Part of a small language model's weights.
Size: 8 layers, width 512, vocabulary 20938, 44.6M parameters.
Architecture: LayerNorm before each block, capped logits.
Training: 1386M tokens, 14953 steps.
Each number is 500 + 50 x the weight over the matrix's rms, rounded and kept within 0 to 999. Layers, rows and columns count from 0. Numbers have three digits each.

# layer 3 attention query, 384x512, rms 0.0697, rows 0-106, columns 128-191
546510592603536343603501507475430454544458758441496337524476447553518352473471665469469365510467509409517384596615556560512491666699647500527528493391376496521528463512650447409496561612453540
494504595498487369582489500415514582517493501498433515483648547484510498431547438469528528472587456521543400446553489530492447494570539592413497475424434525440579455405379419441434552554499536
505446413481502488405519480524505446585471463511505448516392476465520470523543498454494545504525472492513512584459481466486486463438476478553537596549455474534556437468506512524453493500476552
514449506547565443417505496556582484542537512491490612447453448520569476501511506472494454407419491525496386528533457499477449440447516546427548562537470571386558486470466530521512538487491515
460589529541483457566479518440481546501596458448580472468575538523460491467443499546490497441493563590498494494503553529469393501531476463496491489475535507470532485439493510489509539465453530
529436554466468460524432504539487559543452461517507476474514511486502498462419481488523523560450428540472529499529524512562468465518524557415500522464496498450478538520474453471503412554444603
495436542461517540450527511527444478649476516556511486517510423545430444569521533564532431513571402422455501573521542458480450503444526506513529499529504506539462520487475504536464499498426449
555507532504468461423502492486479542488518473553478503486519547479425515510527535451418556519516522442451508480431489524540528507477485528538462507509500578498485483504540492501450450479487495
472480528474563468498505473510369522504491486492489502478494550501503490484478458528492547528569512540511489495535454493453452569548565478504498537443490502512457511466461531496504473532580497
480496437485480500444528529558528448498561485494488520482491420537517480492525477478501456499459511449467579512552471453480493516544499533477538545483595546524541466483534545519510530548442546
560499425523551570445520452466454490516486601483463505498458515512570472608506545531575463503444460473435512557522484566500559471470542523409437481522505485549511518578457444500482510462509429
500552423523476500487503360471602482491554559526506497489502454509625451554465459408579531545495546459499506471457472585514481499494435536510409505505503530483517488541419457466481512584437500
500525480479431481461509554439493529500478476460475505446513610530516487532437511543504443478523453517472488466534460504500512538470539494519498515505522507475473463504547478473501502533582494
495513533532444483495432504442511546437443565521461515445497517547420412587537563520444471449484516500566481484534505369441534520575634536476572453473597457465511535515507487467506555488494518
518485494463548510474578567481440496521505526525480603502524512477570490500424476545487435511476453437470511515550494501496521479528451526474535481418515496445488431511497553563482497456458464
482508517530470432527539478494458473551418532550581492527387558506455467417594426505435415469401473478448591456514493456485484508503505566459480409509492495524519590508493451580475518470469539
487347491505536502433473547517509554399620512477509505498528515556467508443424433533499375535412502487525449502520452416387532487500532479501486575510560511414446476390438472567498454574445479
553528560491502549493546473492512512506435508505468464511575445515475506505538518469563472554499547497465517553451519462458526504559516490458556498560468565581605530461587470554488524525514495
512458534459456518474560515504402359451523467485474564552543552575477461521428639484492488541410525513462487505499414450506472508429420473506397496446500454478469460493435551475524518490546515
503461466483546554508427514488519495593537489510485487521427501498494482513515444471525514465507459453493479492559509443516375466440456530430402555530485459448479474544502538505501532533532404
528442545479529522537523522474559471502509526556504422472510523520576538597487437562460540528543471517529515465500512464462504507511508536600498549546438411512487492492441377526540469488476499
447535494555478484502545496570462551510444441499475496532477511510497473558526583521478523541477467378435504501520445483446507477469428460409423525495433472493489385485485612604507532514373519
526494509567537586499423523498507371417415533414588515508481501518508457521523534558380454592574557560465488474497467473595594565375452561509537506486465508487616482531452421503521495460518523
504579523429394397541441548458512471547550531509523451532495518500556475587553529560460478450427498441476471488540499397465510449506540434485440459474545583411529446453485594515513503480490496
440497546583438516595429581417457478443453424429453460460489405506468532528512497407471470499439492529612551482433517519498602539472472556496506440482531533446571482472580522435450416614552545
535486502518375489564581393487459498483425558528503493498517477533422451563457495495582481499408524475447471463536524479495461487535555522435473494530493498514412434538510349475529519591564526
541487474433450466520557519516524448499486488524468500463474484469573495471484479499507469578492415527536518506588525555481429491554544563522491505479534440483520537475550506482526472600580463
563548555503505531544498529424618527499402547464552559608511449519526532490516500526454515515511518485484509565444494391508466477449503504480433492553546508555426530465432451556528506507471484
531521476520468430448364471479436467569528511544491474560586474496492505521507522582490539503450475467504584453531443476495548518529500465587449522545397421486531583463523527545541449498460506
484487489494502490428559592568516479574528531516457547432565560565465482424561489550440547478581469533478512546462546486498495421458534589595550513491428454498492535488572519500509469494515501
492530477547490514357610587404551539432449492494502540476522554568522498466540500490559450443553470471513469548595478483529489448513469508479459487489590457504518409461420545520561524422529498
463462507410457507559500512509514450510552476471510472479575464469425487391485534507476598445391439509529516562503515541504541471514561506494523577617486570421490494527520574476563535498570510
489459452486449500531493479537484424483535511505429487466493502472492485518544475503490539546507494491522527510453594439506494463525494462529472445533452537537532575525467502544491430551457487
539574574538540436511445603503460523551401540502543451500475461447591416473480520456415399480479552398478401469533456541511517551453569453485463513487523465472531571512600489562538448503486622
457506497379488543529527510560444537496493487532533529519515556573442533561510543491526474479536578526447548496517410534534507480525487512487495524526557536535509464500448500473522460537502548
459440516503546546450492555539561500583461590475471377531453538425484494440533458451522489523462448442447475462560518506515469477512478437528460513500509568489468514513531566451514527454493430
511480509449490494477511521518551497539519455467466583521432500438539496546534488515502559516499462520496477435474591470538445496535481510541487496519476539465469534486557485445462473496597470
545498459446500444492542548459562484488434532559576481575504553483512494516500522560521490476450457428502522496601540469550417523498464557445525487433474511549481497494486544552493521443483527
492464459474588509486454434492538449539497520516494454487528485515544486517508423544470470422498505470481457548525429496435552497507546478501561564547415442514491510492435498500497532533487528
529434545528518481595488525546447413528538464529612489530517455519527532510561442526392515510439439482451540565447503440537443476567378457508501444488479540454465538495517520544490468535422501
525463511551579521576434552452589456490540438530527477470466488519557515483509464570512488462543469452526473513493455505522583488457539440603570529556431523500425524549467565472493482523523488
516472528437544512488501543412498553493477498487542516535521563519458523504548512571518407482505501561500456499502425433419560551553521434493474461486506527495409467474508512492544472513444483
478487433522480517529424499534473535556472426517521472399486586518512509450510438503604495578517453507487512508544416568577624461467577467527511488504511489462478477558500456488538499505532496
442574539515524477438545544557477527492555515441508542496497524512476489494488472456472503442484607528539450497459507495484596550455492429481532480492507572494529521474548466532492481480562452
567473445417527511473431462450445464540502447552534486481500471513626486545518430516470464475462460515445521485497464471519498558501541504503572420522473520516531507546514530484499493527632539
475491505464504498437582486474559497444551524557486485619482425490564410460557525489624457510514548613508556403522423414493474475529518473480523524529435469484451597474546495454435530489527565
479495422448548480586496545589491507478449433505412486507475475431527635478509519510420485533555491462434486459552531475560517491520438458442502510472527479508456456546627531502534557554543516
528410492429571514505514529477632479526542489558496482502439443512505471598492490477547546464466550548508427511463552511492532484555548454450512564570500501416478511401439462448525387459448445
437602509504474550430616518493535547516520540520472486521551476510444589454489562511436460585516524463477493457449501485480449545400480509486503491518521509532487563574483509401434527460518398
478503511497487474524492562519440558574453515525559526558519558493562540488506518475566499480470421584605467526535484498575571502506477432503492506492576458439514430423533467496546480502451488
507493509468540456488415492519582404541507506475379474473469473492506480422488489474515549495499482531509536543476488496592498456516441559491477461446412556446575453408544524472517485565618412
476437486543423574528523527461475452532509531514450462473507463481392546452459580530464485458455514434408491400502415440526576490478550487497534482415509537507520533438534549450493523522465545
486475439438537516472494526563427463472591487484496501440447546550450468422522453475424509500517459595440509451440426526504467445543409454488538582537484462521540552500516510417518559470505543
501427545460501514471495452503574485512591604497509515634519520516520454493532540492501415419459513503516514536589456502458491500426479424477515484454553461526497554470604450524539560495549463
457419443474516503575482418532501479512604477479536460561392454563525572534464474504509521516482515501423495519455490466511511450486508495502444529441539497446572460500499425518467521544580435
468441464603473503497539576646545533504542468490548558414423588482506491427461488555419477388539466446489436524556479480454500483557463512492573552518561511445518434399442546607416519488519536
503490545538515519452454505500527450464502478430518533442515506560480525543488535554499502569573517584482464595572436458465446478503508544499539412425491472479504512499435423496460422544520487
510482519432430400459579563526546509519545507492518460575529579437527453472509515496465510511556500421536466543491521564504478508494480453571476524540459505470442437473522432582480541488512517
498493513444513359512498336501443559489531541455498526540532429448488502509527440531481454573577426523488533482468474524555522507576445548529470493497492458487580451483446488522469472545447502
509464501539535508490550478428458494501426431496483469536479520563543510522513467480458473485432493484496450469558500478518420513535468533485505593442526521478388521563568534526523482598467411
418489493579451571438535573558548512483460534488467428529430470480527446444523581485392422490492561459493487437518460466597471538424475406482421470580437553477475516552486545523512540490487549
455390433494411588557455494529563450560565416429513475518484433513474569522556543515502529490397475485441561510489436463442490452556508484375546551490575541585575533529562473430566500536510446
517526511501549487529473583592553529433490504505562486527448469569534471476584462585483541477491436521536439446480566516515497529560550527528553535522540532462462557532523571537440507562539486
548510510466501560532520419555497505518552508504531508487392485526495454492503480461547466445441487517504588421530594463503465467453565585527419542493485459548555454508475507443597541473500508
509457518478580475525489476513545421485521538495520429506424453464596489427459524397429597579425485486462368584491546493451509536536509479448491526523495585604492559445509412417507507569529477
527490464464465466409438620456540575530460559531461568456514469524513421418471383472463487485480459515565539525550407506467617508522603511548459534496506503551405451452516559494510528452526492
514568444518461444457501496442512513479536527499453520547566517490463556501479497454547485463536497572581548482524512461495479459480541544482562508497501459576444568467485514552484459476499609
464518529485543560491481546486494515581476474533511505452492498457419440503531391584439472577425517393485530478439487449592473501465494476459484478565457502449490519467455538570494542600474546
518624457511562477473455526467522516447528506462518575444495465603570513451594535461505458470499500569490482434492387506538547500495462497514478470491563497408418454383530452519544557450444634
540479504469542432481450532536511475554585491518452371503466463541489546424523476442507542459447484534445454499394472519459531532490541476550439461544522423416546474465453463489495533559467495
571487495557541469491476496519554533508462531490539423511459470529471450465591546547459499399539588554482472450483561451496493485485459452515550638450447461530496533470511463416454460488514461
480582604491569530509518565467471510513541454489463481498562454560531605485466529550520464509532567452510395514457506513429478521515503455429464585470471483523539502410518499426487420452485498
518530526563505478494535426517471510434458492481494468484553466508450476513539550511476488513548503387440520493545437503485569450526502518496525453474542457489515451516502499470506448538490561
537515497499503622476475420364549576583531478543530508424469450456425525547447547538424480463379505529525495509554496532528453511478472474536542588467448466515504473500553476460509471426526511
485447502487551556480489578525563368447466546492527542567517433497447580509592625484435506541571463454480467539507422519611586487573515421520476486478537447551630441455537520523515521519604529
440543559473514421510536496550440638542459572534480455590557544440533423488568415453438467404586455378565472499549570496478516472460531537534455511557537512528509535459490455442476629500480486
458544473524516506513551464458504475464525551524495485538441550486478544483582548506512509488519540522506495446530530456473498571497494570521506426480446475523566491459478493493420504472452501
507462459574442576556442571526610507473496507528482526569477435549475515443502523428508490502511479474547447531502511497534577493481458440473533578480530529515516500503449458557474416497519481
528500520439486514533501503427455511527567487471486491502513534468472548514544509494469540506503461511461478478600511466411600489516501518551519567469597491515470584521465539391510419472440455
503534523574572458476455547521437604514395590449503558574565489534546559574497488558496555472585506522466519489566532530485537441492454427418499467516477486575449403556516397484436534442563461
450523460474460445517477435524534484539609497455527485533558408550524546480530465488562549468467489452558505540428548539478426471432483536399503524586494491507470562481498509530441636596426457
515501527457502661482545442509520524502535537540436597502559472455456578515465451513485508462574481580458477494412468482487505498472481525578368508507461486416463439452577473386455522395473531
454446579497533545473500677491535578611480409562484528518484570485469471442528459444470472449513475501539545468497491531482468571492571456596489495464526482523460501468536494513504473508490476
487511479479471449570503489451508503482464431499500522499526482513541597508589491528410513525518384477555518509477404481520517500500448527543598545540457457488481468411434495553469482477463583
519526419485502521490484525537505500543499432531464494462439642485540453498518458423523530434507536599538449460541445513426503493548486532493488594436484406528535469526535589497508525455509532
516456555407485388503496529442497480546550461611504576497437556445546512513455527540513565508468466500492477478549490520595500501474481519425520496480422537567530517507482525576477530487497524
459542481563435567569535403555438594519423526519514455517493516559512558537513494443575580393547519491513503462442433532503491507599506471494486524472575428492540479402495485461481497511544566
511455461516496462475515482514494405382422463486576619558497488511449402488502521493510461508530480502521438484458519540504538470471542444483470518473513497428598570542492527482403442484520486
454504579557548503517461540425486497555451465471422474508467532542475554427505518471490561550466528505460451595416506502558556538557562482532482534471559541484461601450463480462483536495472472
515506536543598405514519602526498501614546483465465430456408525500584530548462512518516532411462521532452519544471511520454407553489515466569497539417500556465433494492453436553543526589420553
427513429509487539566535466570452502474565462407507499496564482519572423483458554468548486498556449566453472501451411427549518507508625378441538530477521555488473480574481509483457528412476411
536477507426516592499521438604436487505509519504495488484478452480451446569442434539542553456453643497499400466496493556397495513489569408519476506454518558472470490509512513441454463458507536
530445478558547503534438401504457461436532479571461534532463514544482521537548434477486465526434491525524486425463479426499495492531524497533509452461430526489515491607535540488503444491548441
504505456487508581486427452561525535501505486580489519540461449504525505480552531541440469453490456537471505557408544459625504552530444532533453552459524467490494512435457560500433481475480468
452494449493492499606639586546602551556483503505454560553520509458546601485529446542443481467562495388481515467606477451483488470535538490448557469521530488496465515586478480516609525456482592
475412466469472466472405433417428527500426494416486450400598450473414520523423499502492481471491574604474482536551442504547550418470459443441439506460538527516485512556504419464493482484526400
451562489491509507540515561467513501603479526532587521468502449468563472602543492485456545469574500531448472497613484520554476444527510506536535512539605541386539514495478551533535550524557562
468565478439456545486427487536457540459511526483507504519582473479498446561487563550505489509545484458502553488456555532515561469502542527526533471489469562437489539527476561499548478437538477
456573520569518535502500506448529513550427493486509580527504495433483464520493484572501427459547515561504584504488483554364507533479435507445541417463533523476545512510535558496535478502510513
563434534445490485569483475521502470490467536480448458494508516489437447507565416438528425465517451516467608466490489543449446554514594541483487526487514500517465562450458532547507479468515475
535514570515543481582678577446482506492503456449454380566436542550485507544521393454403480478522566480480494529506541496438478467449537493453476496522544545602527399447472465546441531543385444
581498500465446464500465506535483592503491463511555401440485361491526496480530524507484566513452525507466438564545520549533479473503431557491512540508487524444465438440473459486475462465505568
589501489424530496443507484446496530495503581498480498492541473551461534544538475472460493527490561492448465568515453464485631502555462464558491501578526487550518523521493530513546464419500511
419448536506520558626501458585561483529546539448535492598449469510498503460516457502491532567512509493472488558443544503581619505528450453464525459510465546467553510436472473480463600487542548
489477445499572507522415454480457544511460503455458522537548446526452474580448516511394421520525548552527487452509538497434515510491540494560503507536448528571556461488547436513517421528534513
528493479575486532459570478543434532521501512510530544491526558476524461427447450509540471451563564514450443534493487537571565448472480495376462555439566496519468551447518540513507470505546496
529430487526514434445459488468512478571529492545462489450483519522579426502454495489486529482429438450443482505487414456437509413476553439444540467443508468569460574505563491483515483453523464
# layer 3 attention key, 384x512, rms 0.0671, rows 0-106, columns 128-191
450518527554562489536463548444491456525482499503542490454511476500462450463513465481552492587514509539555428565531523501415560466484518516511470516537496454500491432449512499452524538525521466
569483482498446500493480337545528490511494497489495465544574533627513567577411512465435459518527510516476515492496510444488544579587492394457484575479476491507489481617492477459496516470542543
543470466462512504467499559472457526508527399587475458507474506511452476513496492465527536486495419487451520494415433443524487516515543504532512490489545565505503528477552508533529479482529507
522447467456426463495483458576407558473508418491459473467558521544487555505495487471532521493446499445397528520500514473534579556501602489534557516481542484494539578537440518486516562493570530
430491533514472471593556449461550538528524547466512553508566528461433468424454586450509480500487536513554511534518533539442489503542461461453435494517509527567540544503458498452535569528475517
487525514491500477515562511516439450555508503473443498520497492534429535439503444523534511492521504533516481517568486511514479461586518495468453449440401447451552414467512455529511499518440567
525530497473560480485442456522520558505552468494540549546444565496526521549541516498485498474476519518489542429573494500493521501507462473531489452547579508530474531569510526448525485434528503
502403521552482484473561492485414428499462501552486478510473516510546530540509499518575532542416514434532480537487483507445530476460507516504457505485507518460536475528489472585438518501519530
496513528523426428414524432559504573499529537534436464506487562463583524502499463512452550506533458510517465450559530481479440556460555515520527512489525477518525488558470516515543528508484494
535494539531457482406533487512446520526514535438434549503529538561488578532458519522453460460518531490508530505458535461499508543550518411422570447544504462450499476498440549520484478508475471
463502501552486514455476489459512473487461464501533454568527495412453573506504462591484407505532519517518456519476482487524557450448494527482451519511461518535538514516559511485480536613518536
522508508453534488483421461582401546519479492447492516436545584472556542524405577574498463644486491461564475516478567565543503529439564503487509527536471509479538494507505467522547497417472492
540456421499551531496459489564432587454554477565487522462454497494580476494545479553453504468499474586521531453481526527567393461448500516524572434485467482461555579549500467579479493441527467
497508486442563470516522525519515482459592536467566526517481527473493553465498571459471466561457568489514432498541523497502489490467507503411540577477440507484531512431484491571473488551516450
476433512483526496403460476480550510491491485509538513417607523532420465553489495515484562464562425445486500487539561478478518514440505517507520479534521464411487445442508408514434533500526495
471463471457407536515471509477530477492467452475504442444455515478557450485506482537456556520510474418501533546536475498483511487522534455478399528499540529572542475577491459591466560443466460
498476500509455464478544471551488469515458523472446499518531538455539512501541510460498480526565453569436521453454498520564598481547526468532511455471512511483499487457428453497556544376493493
523431549507476484491466492510520504437535513511448503448462478477630453575536479538523446522512517565447602489571599452510466523481456458524469553471497497475495525450464467450471479506468543
471608530484574451530587481512514429506471534538485467485573446446516394503478502504435506526566536559477503524446482542421531547561524566584582504586507523528471518442547478558535508441490466
527509455456473466493446533565497518497493515473502490550525459529403587479493490491501460440536543490494448498447500471496582524489508566517486465522468469507486605445546517429508461437421537
564547467495608517531485512468480481471578560521542479512478456480431522533482528530500490427556445515449484487509487464542470524471487521499511446505447463475486482527521477433474416483494576
518503532445492553502474476479464524448542467571493472453562451474414506505516510468524493474429500512575477480581473507414587540535502500410485519502444480465518502452549454498551543521528523
504572495484501477519495584431537471492509577515514483466431467395452504489482543508541468483484431524443524504526519633546516518418532524454548532541459504486502485482497466540470569388508496
527442478494515525456480523410446481477518458525529515442529438522471520455485420471570466533519449457513542470499508532500531491465523548466482502565517510495432528428447474530504486538481497
454411480435530446493482452503485480478604463530521558490613469530541433521513513523472521533501457500467491495522453535492489458517490531481469466511539553488558487548511444490528467414556504
473536552540479515573465485543551532548476556498535506527480465582498499524463617465395481545462468419400488396473501477492464514541487456450538465448484501508563551503488497477482429536443542
527488458556483493479486512456580514533509529586490539541378552599552575567566496509397531472499396476525461469465521491534498524503494459429489519394396541487421486506528504455496526525473539
481516471489467497532571484483504497462430487447460536474468488499455472486578446540544431469489557441592478513481511435561472448489472483480506537432516478513515490472499529555439421533473531
510524485469521484573524512529449454492443468454552420466467497497633499428540585515454449510442483529468523504485496530554461436508469503470488490449500474503411445494549532495597536474506597
495527513554465482495424542605397502444496462455532475524498454572500548464483477508546507481490450441416468453511499556503517572481479446451491483472506415486531515464488527511515520486475487
529512544516440474488513483588566483538502488483452465540517546442402540450511520467512486539503440494503463512520524480492483516520500463484436539582462423491426486435483504462527523508453527
514562516561401579476516417421482429446501543538569488462524530517486472521491562497511570519447499521417430476498527555484499520597495527491568514545548548499472555510575467504479560634534445
422442556486485499538487483540497503519429536415481516546522491514396545447541483542470465568519534484472460553574589465459550539576456459515416527500501447464456495488500485565486489559509559
512479514618484484503420434543494457499523505452560569484557550418495475485423483484540511502490441483568464506504425472477516461488490482506423492489461486405538534450395429502473489415414489
503485494520484471445514479516496540481471520502521539543484549539473502469623490519453436447466443520443487483531513482544513507476509505505509583468439494474487483517511480599492490521501508
575495613500550501495520478492497506499466486429499471522494481452452566421557514526488461518502517440495469464531489480513522495493503561445599498487575494395470477505492421511495513562501481
517532504555457454501513482531432436439442438514552482520471464490520493491513464450539494540513434481526464504428531523551558470477524566523493563470472477478464558508504493520488484509413537
474525520483482503478528532537490471499510527509503460453526440462459424605489503516552538452565435500474477456418542455523492437539548477469476501487492496507454530481502509419467496506471415
483536533426477555581491509475525609618508453462480466497554531530547536534442594436497520455531559509441468478433442539473461602535514517521522509476531508555476499543560539511571518520626503
509593551512487524529471560462485482533500454473462446424509420545411447561504476491474496485463570445533519480503486519504561526562519526538528473489497489464493427506527517551507506498440464
532475497499559533487482538572530471482551459546483548499439510469503514560466506511519563570510520471501529496486487543534489471456468526518503517496515553543438471568545515456488499502485504
443503559507439542551547512497514500398567503501571519495495497468464534415592500459475474525518564513519469481519484480479500494504539514492457475530461514469574468486457526576572471484506466
487446515512484502530469458479624572533463483493542438424590476448567483502469486595380551495532393416484478499579505505485456513528511576508553434486548502462501438494500517502496520535496516
482490457488490487456546483507462479490510491441488457542468500471506453430533538487560495420616484469475411524526516532450498501468478505465573455542537437524531446558437540564500542548444494
489497446523504570530481438433464474547614507511542607523468482496476543508439429479502512427532568494560625477485476395494530401458427516448460468517516539499577551573480465449539404429550504
560489560467558501491494398472445480471458480480467558553475461412457456432384517544563438511499462550531489534473560449532571437559472477531447533502469535411489529577560476558565531509479468
498488483528475518513549444401459426515448513462564568513484462520442484578530464479404488520513488452520528466556418549490561429461525479594544545480471476510502472468441440524519580478504531
543488523479539577474501577544490484579515468474514541524572522546500560528550514471547455491489520396456543489471470514514541521451451491428475455539429523375498472527481506487511543546460489
482462550496455474478521555504517568455455527490519446484416550459470493442535506513489554461457561447542517534491508448539523526520508463529522517511549525561485524506447484469522531426529476
493444471533527533503530400570425498520491510572480545544494514389455554474437465485503505485489504412590490500552512566456552531479513523463467519557503512515399425477478532534595537527466437
496545531486468451519473470552571511555571502535399550471531464491497505441452420459460517452526485500492517514438482470463548525490500531479501498481438530529495512523527448507503520512431521
499508500501544486590486416514474449504630470515512547509439458471569560451507416530452505473480476584513541470523468470457562592490520510540482511469562514501522486544481505461528503499514441
451548530426466472517438476506560521536415487517446513520529479515459431566504490389478541428534529524460492540520552547509459529482417467475541428421513550525489492532522522572490520407526488
471431529434503474551556430499471440528502494538562506455475516499506538481419516465462496573557462505505478476467539535531442508524528509458467469464535524504442464570534491487535497423511536
585631484441597602522443408575462528456469526540450494497516495547442477520577474504487485530521579573503502516498455469498500532544521492527512478534516539537535529542526529496481481481562463
533560531416439424535464461580498496469581442448510535572538511514403548524485567463498580448471489550530476510514455492487517465443454452515501549485471531463515508481482432537547505551516463
486524576455574502521478478529496552468516500451539495519510511489457542466490487468411485478567473481532448516544478496485519555513561459436523528498466530502482421556585586432419542469448513
506514469479485519482514459536540551531522529516543493459478493558505463522500543452533481473495466509542554525409504522485498493502453490525442466447485502545515538490430516538483517485436518
509556491501539526461524464492424481535499456527384500480484463518431526466500497463508455581496522541576522452518502526419567501488507547496547542524541520465528444520518493498478514450465476
502481484521410487441548449520469451449506485523641449522524493570548548539607493543475488466410495499492490446521472510503633469513565520418494467436494476465517491572508496481531547501526467
475485493481555506573510506599493479525529494487623492505421582476474451557466519531445464433493462526491525507487471508510474474491411459509510532518510499499490543429465459545560511489561596
450460538479502564500545590451512480501529507518506537562482505555581565478487517466483501486468461523494438490501483524555498489489424468503464469461475537497400529475538495466515489566495553
484500493483519505573384494563511565511490507559447520569440469495535537488507487504513491535481607530401511484552518464509496492518517401506511467453486494588485486552419485497459510466458515
551463551481503565491457501518457545512481561541436450488470482482492457497490467474596470519520508489484450504538499491503534558479509533489562536472471492524490471504421515481593531514453568
455509461470476463548398540549443538490444440550540486552530499500533518484491567482360476461536562523472517441463453485554496532440532504526532502475450519562538552530541499487463460399494405
491496499455532522489492504451523496571444454440550418455468532463503550575544475544494490455512531489512505512472542468511488471467485482557537468510505523518559490483478515532475507558567486
507505437533421511495484500479534482478404501499494492451490581462457520495457507580415498478507567538487480463483481514548566473480506454406454508509530502537477518539548464524520509572491446
505520523440518510521507434443502491524485449548556492563472562488514510423467546514553506490510484482462429543465512460479569461477508543511530489531480499558563516480500457467530519411470519
503555535465438479442503513554509561564474511518550518489490486501463473538528497529558496456485437492414480511479450514455532549485555487489515507558505398481470525505421482491466522502440541
546557457447478439467454567456531422503461493498513472530594538476503468498507535408515468573528508521487554514483524497498530493537502523531479478517511610568512444448508571530496447525437452
484494484500410419479551376458509433454593443484568545475497490449442496527538530444483453477520472535549530476490403515565571489482487538469469551425557467511453512520516500514519478491598501
499486473569562524484526517482517483519506489472546506474377550437574559527515505493557525452446572604484517446438495462525478474551531507525501539470482509462510504553460481479553466482534557
509453514443504452530481444458550493503518469462433547561507416579588487465492524452474484534539459479462497503486509494509401490488492490521510518547458491512535470502518443532450488425467476
500396455490481429515495469446559553478515517478451514554513422503435528440491596547444429498531533498527483445538475493475491471509559632467516380488526482494456498491530534506455498560524543
507557515496482454517539513497510493539419513502506531472507533543500516442538467533400499456533512486502498472457463484459542434536543479538482543479570520425412417431582523464523511466543534
553453440526461544522585533575479601454534538515527563559544484580486506548505549567478474446456507507500490513540575530521529501450463488453404550507493435548468398571501570529495491516464594
430503529539573508488478553500488545506479489502411527560554440433499523550555464481514458450481501488508499552447556572526575472526452553456440523476526499486554525523521496526523414458566454
471442548454453551445533547425450589439529481527479485532526467487445466511400523465462554492592498524542455469529498477552536450516524519508519447535598508514494495511479472483499469509529508
531523535534515470465456569504495512534499504490462462469421471503519487502500462514520424557504476521455485505480497539472524546476535575449562472553496480438541473469468571546530552508519534
467492488537503481536459513528519483466541452447492456538510482483458547529616487570493515490457509518485585587507521429499492493437459436618450533541472499562539466581566493517483508495489470
507443483484502528534431591538463493472382505524510432498512418525556561385437521485517463480555505610402507428551505536547424532553457456500462541505527522421509482490433488476591509564528442
454544464519546563467494582486524499523595508494489446560441445462481529486499503412541504511557492527464496529530519562478441521442500479492526447511561494478508525580487504547500497507449437
515412514518489465515512537467564552474538500511525520516539490477516485475577579490528544569501465452570466470597502481570482546524533516508499470467520460489495540469480557442483522560513482
441506512538487450491475580555498480414515512499511497487523425460551526496547486374506473477552531567466489517564542533483506562506437398450413491434497568462474510576492479540560557414537519
448486529474453442493507583502507480489514465480474571501510489482500521488484537501473594595439435575561529509451430529436483511518520454468555518525454488432554575476512482487538470532511502
518557468426497522479485503425548436486482440524552490484499471466464458530453608428500469536541489507486511530512413448454505538468541480543450586471477544445534523418433474474489552534421470
526417495497457533451431505509400485528488496649533548487500486492531515569514466525501538509479420411526415536475522561488498482519480405494574538528522553520609584508545531476455441507515524
513524495495475487477455449557483489552481488521574483483453461490543528551399459580415525479499514459481516505474548494445435515495492463460504518446492477513464474525495566462473566476522519
548499494466479493477489500481578543527472481533478572445482472420533480469553476491435510462453559435475554441546485490505448463471515490478565552474556464525461497487476476521409460571385519
504562530468607510501493493548484514510491505463477467516574520459493528533429542480490487480470527501548448511459457536599532480519477603556541443534575503540545529466510660445522534507496473
526483520513401493482471428539502477470520470421533509497480519438468533485527462508503536512485527449588459510515485480482490465555449400453539501494451515435480536478472496442505518461478476
493527509551539435438549431474591540555497451512580456432492505525550522404534417460461521492462472485490495538489510508598511469505469488444485541459496518493519524448474474514470510456502577
460507546519462564517596507481564414528443503484540552546500430493482530546487452486505503464437547453542551460514503477522484466487534530543495437492459522522572464510510470582461479523567496
471554486545483537434545530576508487541511461498485490507485580504451468540562506499519479471570578483455534504510454515497489498505530517472527506503514486513558439576491490463503500549581423
439485488448396419469442409485568490546451465559558562485516411528506568524489533438499441494593493464511515507471514409476525483509537382468507492512528464554467549479562487448512500488502488
527484507517487481495508531448532404520554505496480478518541573546535470430419471536467472529489463485495477491507348479592427539512579555551552389521513516517531491480552448510475535463453537
532555490500438437592515458548417527467538504476534572552533614486482552515523498509514473486544517491546430550455482453482465527550450531490460481537487480474506475494454481504557481469424490
459494519497597432560506484538533520494458482472540474488443491518551462481457531535538469491470479463502511508537492596534513476442506522520547521494485471571479492486431505586469491436496580
485489540576470562533616519464560561498533504509590539509517536517506527580583511581517589509464419495504499462496540481568442446540494535527505519546447449445546500503501516571553579445491518
541487460574493491485436539492489538459497488492499478473535498512546490522517502566515562495444471653488507492429556508527515460551527508489492546512505547481448528531554514499513524492560466
558423482544571526465481593489472499509462498507556430519527516467526504503503531468519437509525467515512470432502450426488519513456550461528478486460479444528580559424491513502434555515520464
483473519490522468491561567555538527519498597546500537550546446486475480535464501535470518488592487387437502492526500458462450499429518568550493482540578519479500583528553544453420522583442508
578559552562560502510543553470455481454499522557497435530449383501603486535457471465488473432539510519497542516449489457443487528484525470479489535483557485515494513492452524440455441592526536
519560498513523546515450503528516541508522517512542489491565547473515572454493489472504481479480509400514548553468511496471516516550452473443501544543498453540573577544503504448491492442454459
511468479534468525562520535559445486481482513474546462569467505478427495482493580549431537423423520471510551464513406502534425460471492541510508574507491442494454483490493511398571478461582511
422562541485446544484532396491521544506487547461439613440476520456601554447477514467486549498511458522476514499503472503556461479448595639516458475462555429482552498528409555452563492478415511
517511573504538454403523514463602441517496486498551469473454401464450449521478537489443446552475399530542530431465430477525559584475478447486457441475483482427489513507486577496484557555463555